Weights of a small transformer language model.
Size: width 128, MLP 1024 ReLU, 4.29M parameters.
Each number is 500 + 40 x the weight over its row's rms, rounded and kept within 0 to 999. Layers, rows and columns count from 0. Numbers have three digits each. The size before them is the row's rms in percent of the matrix's.

# layer 5 attention key, 64x128, rms 0.15, rows 0-63, columns 0-63
038:543478464480498490512501452501535491522454488537436462513527428490481458553457497443512479463500538486408525532540516520534521479486527481529456579449501498524393492551528474495541553520536567
041:430507444444462539474443458496439532425518506421527483479481490520517472490504502430498455466421466474484464494510520440492488492461498514467449416425436435464519527453456454464469521500418434
033:468537468524407432389452530518487464468502566481505471532513502509528512495462475486497438518431494446525561500533465560541539496529537492407501555473515468440470543514486500478544555502525519
039:498553488452416527507518480453471522443533504452470495504454457566520435508547488522540457522551506495544490546505560476525486556525560568479509498502543474474506510479416488481550518472552576
046:541501593504476503507531482544532504508434475569489456450483459507555459573469428480450439588433488538488498430534499479524472535488450470510437517520540470500521478500562505439514505486520499
052:486479409524525512507558487503470480538477499481531525395498531469480569465556559545484449497570484449549484583555519493470438577550519555527497550484537494479515500574433472505560571479540498
068:479554517549500517548454499502519492526489550442553484496500504458514508430519606471414477448519494529439499517468510538509456520562487519564503448544492485456458443577495464506512438513471514
068:461456475453495489537484575489511466501497543538495451487511484493548578561425609458447461489565499488518525497531579582466507490544546575520524456486535444611504530580503496492499452540466486
095:536501477562486451462496447543531464479459503484472563476504483519535453488525382505459511478502646514486515462479499492466508480410477464523545527523464477463448442531495394550528498480559491
114:563531523530538539486457495488513497545503480488482497438468440468494486593527504483623487414429511431448464523574508523484501419420464485495508511569456491487494503507457532572478526527538529
133:508492538560524490484478519525474499508491514462417494431498485499504445538478598459512483465473591560563476489498522575482497451482552529547533484539539493450566473481450488431522540539485518
164:525471608489528486478503492477506463437549485542495492530494555506501499491485514502518549449428469512574487551557526492531487509512479504449480448482519480476529520519462512503529524486501501
159:498541573441498517448481478499511408485482476441480553574453441531464580478533467472523496473538538472476511574489502501511529518552428516480412497462450487496539436512487516486449540456560500
165:493543503495512470487464521511413463472499531521472613483483494564477504608541455539485532534526508488529466458471481460484500525457509521503514472539563523472521473498467545479551501422491518
156:382514503563523540520611541464490486501484485450539532498479473522510467536484511529481522514422447511474503560492458547506512513506428543546484481435542564505489428461508510426542486482587453
171:478482465571589572515508550499458531434496477488486447503459522515550567513496487483539442528476436524522524465526448612487567493490493465472501428529527526539459495558445545607542552474514496
036:527455479479540533427508454491520484485503551499517433511535475478525467568473507442541492458498450501426495502478489499481517446468432404481522501438512472483458539473399464458551501484497538
038:507517540463481427524488443502516490514526433456461468535489462601517547511509450503506462527513449529563460443490462474501523534452561480544463443471449491474492462459508541467508470492498485
035:551527525473467510447517459427547569471477404501511471522516541534476489538496402523454469507430569546453548530519546526473535459460501471511509463515487521552516448456518486508522472458458479
042:499473597503473502462512533486562550486526541541565536527491467561474513485481523527426500522408547455544518380533479485452544450557574483513533511552472519484546504546537470519493468537469491
044:496514493585566509561481444501531549473508516507587567504439471442487534477512498503483544549527499625549495513511519434466499478478459545541584459542494483570553575524603558525477524569488475
047:489508550448452475517526499509469494465507530531519486500483501526501518505546543488450493556440528502475520409524537496505526526515476590438518482515517480521444447581510461438472460449451504
060:467568514506511506476530516491435506578580564553555514544468574485523518434539567517537539535422454491515498515447486456441428557483458544431560475541494523458481537484448464553480505489490455
063:500487500539439466515514454509542459458515526504575541534536550520544490465500491446338553585521533534489545491431493526495505548466479543496559527491491542499413484521568446491530486517446429
095:537551548528543552453429510492526504533505474492511476481491464447538500515506524466587471457411485485441487498528497486520512475470478449479492494575463514470511517485421566554448511521518479
135:469484519451512535539491559503478527476561499537502432526511514461494552528462640494500478529523418493560500479549534535532513486588561507540491472471537498557548524479546572474463479541452519
140:500478494566527542440509519541545496448467487540535550414560535477492500539500531492431464451549534528547558483665539566494555446461515486540560495488484421553472535524488492530518519503485499
162:495496519511493469474462613459550473564529509567510477510546436562488483549513492525571557477499490517505458492519523608500502579444546533549490581460475436527469503459517535537467556484459523
164:451556453496518430497497543508504523541544487516450492587481473419538445507488543593535574481538485511539567529601453585478502535428487478505451534521493500471606515505575478470466489447480431
150:488495552468521519538446480525575573554564457501495475455476532430538583469503465558473416523485464522474474511531487571491490490488494557468490420475463454452451561555584494518466482605522498
166:483438546497476507497464483487547534503524600601485466489600508526570474443524528461444503530519439503552456526496512550535488532488496504512481401517462584549475491472454488547472443522519534
173:461436476503500531449524463451531487493497525484460452474507493481560558471562564544445527585420494482431569523569466461547556489538532529583577524539551489508532472491548452591531443511474482
066:541495587535462517518495481480520463526517445517487501480514503550534482455573521552471512497551548541484465530535475486553533492528528520546589484515522535503527497487473468547514515480462539
066:540440439498583484448493452482461546457482532506476549475462546543535524488423456523454539570498514327522539501477511483486475504542543543530437574488503521467524514483510509579441543492518481
065:533437485532429468524497531545522461464497456583535466452495500527491549508476481467526494415515515537394560566528522459482495427464463543555519460498505557569440514491519498501481461460477569
073:531523532501458484578493494463525462476521521471541495504522486441544456499504522590553496441522455499492492540437402522499472454527498546463535471523559327542536487465448502559523466527507483
078:485494518430466488548535522497503511549418461464520516476508518479497460580482497544483529478466437427467477556452475589469457568553568559463467520510527469457418559513521478520497511476562512
089:551552463556428484424481516462545480450527507449531492435482460563510515447531508501496549486565531470548433488506500525475518462532456599541459544463495476523566507510443497543584481531483509
086:484564514477554481541506496513558482493424513490547543527630527464519477498417504498538438445482480487451478505552485452518446547482525542520493409553487499496573474473434488589554491561485456
091:457488453553419538518526489504555490449543569497527501510506511457521539509548506456540578489469547497459525582496452546539580526545438478463483506496501536504534565450525515599474541495473496
101:433500471462448467417540423461499554450513472536506516447490435488432555492463479458469481473503509514517426493525430506522463482511492565568509500554464523436476533560476449493488539488523499
079:480545519524456514560498408480506538502423573535515507475520495564532491481447482472465515575486449537577483457481506532455495521517540434492523464522551549557502547491531580495487462512579540
100:484495473499534486362477556502478567525526455486473520492480469571439511433536409480512499526478515491443611492481456489597435535484412453573488548444490510458462525466484542451537478471523488
095:491509533487500518463441519519520493512503518478449504426487578483470465482541535513515506472491466525479465542447508521414498477453528443395485541518523469517581441456525412547465521468578490
094:467557496440465533524526580415504512487500481473423448502487555506511535450472604464497540483497508494451521512461595460463549472519488468501495472449532465504478519480379454519453514578589540
089:496415495456538494492471553555490533511530581556514511551447462523520607548500586539452464502479488481488547504509557519548471417476508468508525434505463430550480543535462410454504481515469488
103:488535500564519521480578528495485488517524549511523486473528373501534592544509563527491504463508505463481462480487475522511485448524510583419520408495499466426536495503495476527528545484464513
104:567527527493460544544487499568491491519481621560543553543445488489459503490542535539481538510449521526515446521511532527468583529548509487464495488505563447501570471559524506528490559532590466
073:529554501428444476492512442385515485418515497516521495461559513514521552506510520523485475484512528506456418493443409565485505451437497549520531463481460457498504487532573502455591487462430478
080:458447582506421491533493515570488534547466547564459488557453500444454508526541480476489525497494530504479467540494469569520511539536570494525404511475534486435534442539556519545473503554559485
075:511453483516544481421503504446510600474538491609437521465439487538434530483512435444476442527476506475542427475540517484529529475543560525535437543473511538447532488473475419564477524551539508
071:536449552412545526546419531514477451506489516437538471462475505450478559458454426511536546526509509528462530504492534540514480469410420483517415498507526494553497484462538501434512465445502548
091:506548521537448542498507469429503489498492450588522473449527425496526540458445466510501519552521561542534485501542517580505546463488556420496467497564504526445606468513535549523530552507584485
089:486486536550535493519504455541485550514475559475533386513500455490487498562469531500522524585555525501481479444463508521476407448483495493573435447536485447486586493507506467587448456484591436
100:486521516501597493526485501527462517473411448503529559498545506483500432534505498494510481574461508448467525533491522539479442500521436529480471411549462544446470521448523437465526508513521558
089:439520435456517511429498493514515455487483430521426483499508456478505501493447512506526493429529437534511511552459562517490497577470443514442552469525490485527476512457547547527530478559555533
093:487482481539511538516485583494543498466575484557491492509511449512525470497588504481559534461452558579448583529488495468513434553503460477450580448483402463556513497443496504548516479498480532
104:516451507509489503539461501487514551466578522517484409497539485522543520526398473525465543553481466501440502517516524509542538529492547534476469490496456476488524495481407408536467551405519536
095:560517473487611529574560511502450526557463467518448477511459530569517473465578521387408459567493465474521431525485512512507464481494475496530500538562447469420516515562492504503512493491496503
097:540362490484550464511496432526542468547501426592491561500490515476438463510441440523492528526449446459473547468492537562521483580557524497538513508579483521453477468510494477486484572483518509
087:575504480526514492478580631472459465482522513508526482529522523481452537503497465477478477461477503500503510483529563492447490501494508568583473474500450551522508407488449399513481499465437526
094:563441468395502481477499558516545528561455488478550445474477460516477484473527523523485518475506562494512537466482440538525429525515530489491426459495485520451417481491460556475589544460494434
092:465486446461595494501468466509460488528520435458452447413498492479511469467436493560539569514530528513521491602496568520523523534475505484441506532486462471496537564469533541460542562507472457
093:456551489423503461501549539495533530537467519583537484493548433452516523497468454470438521526480525588551482501503564472498551479512534500454508509527479426544491518557448472424504465529526542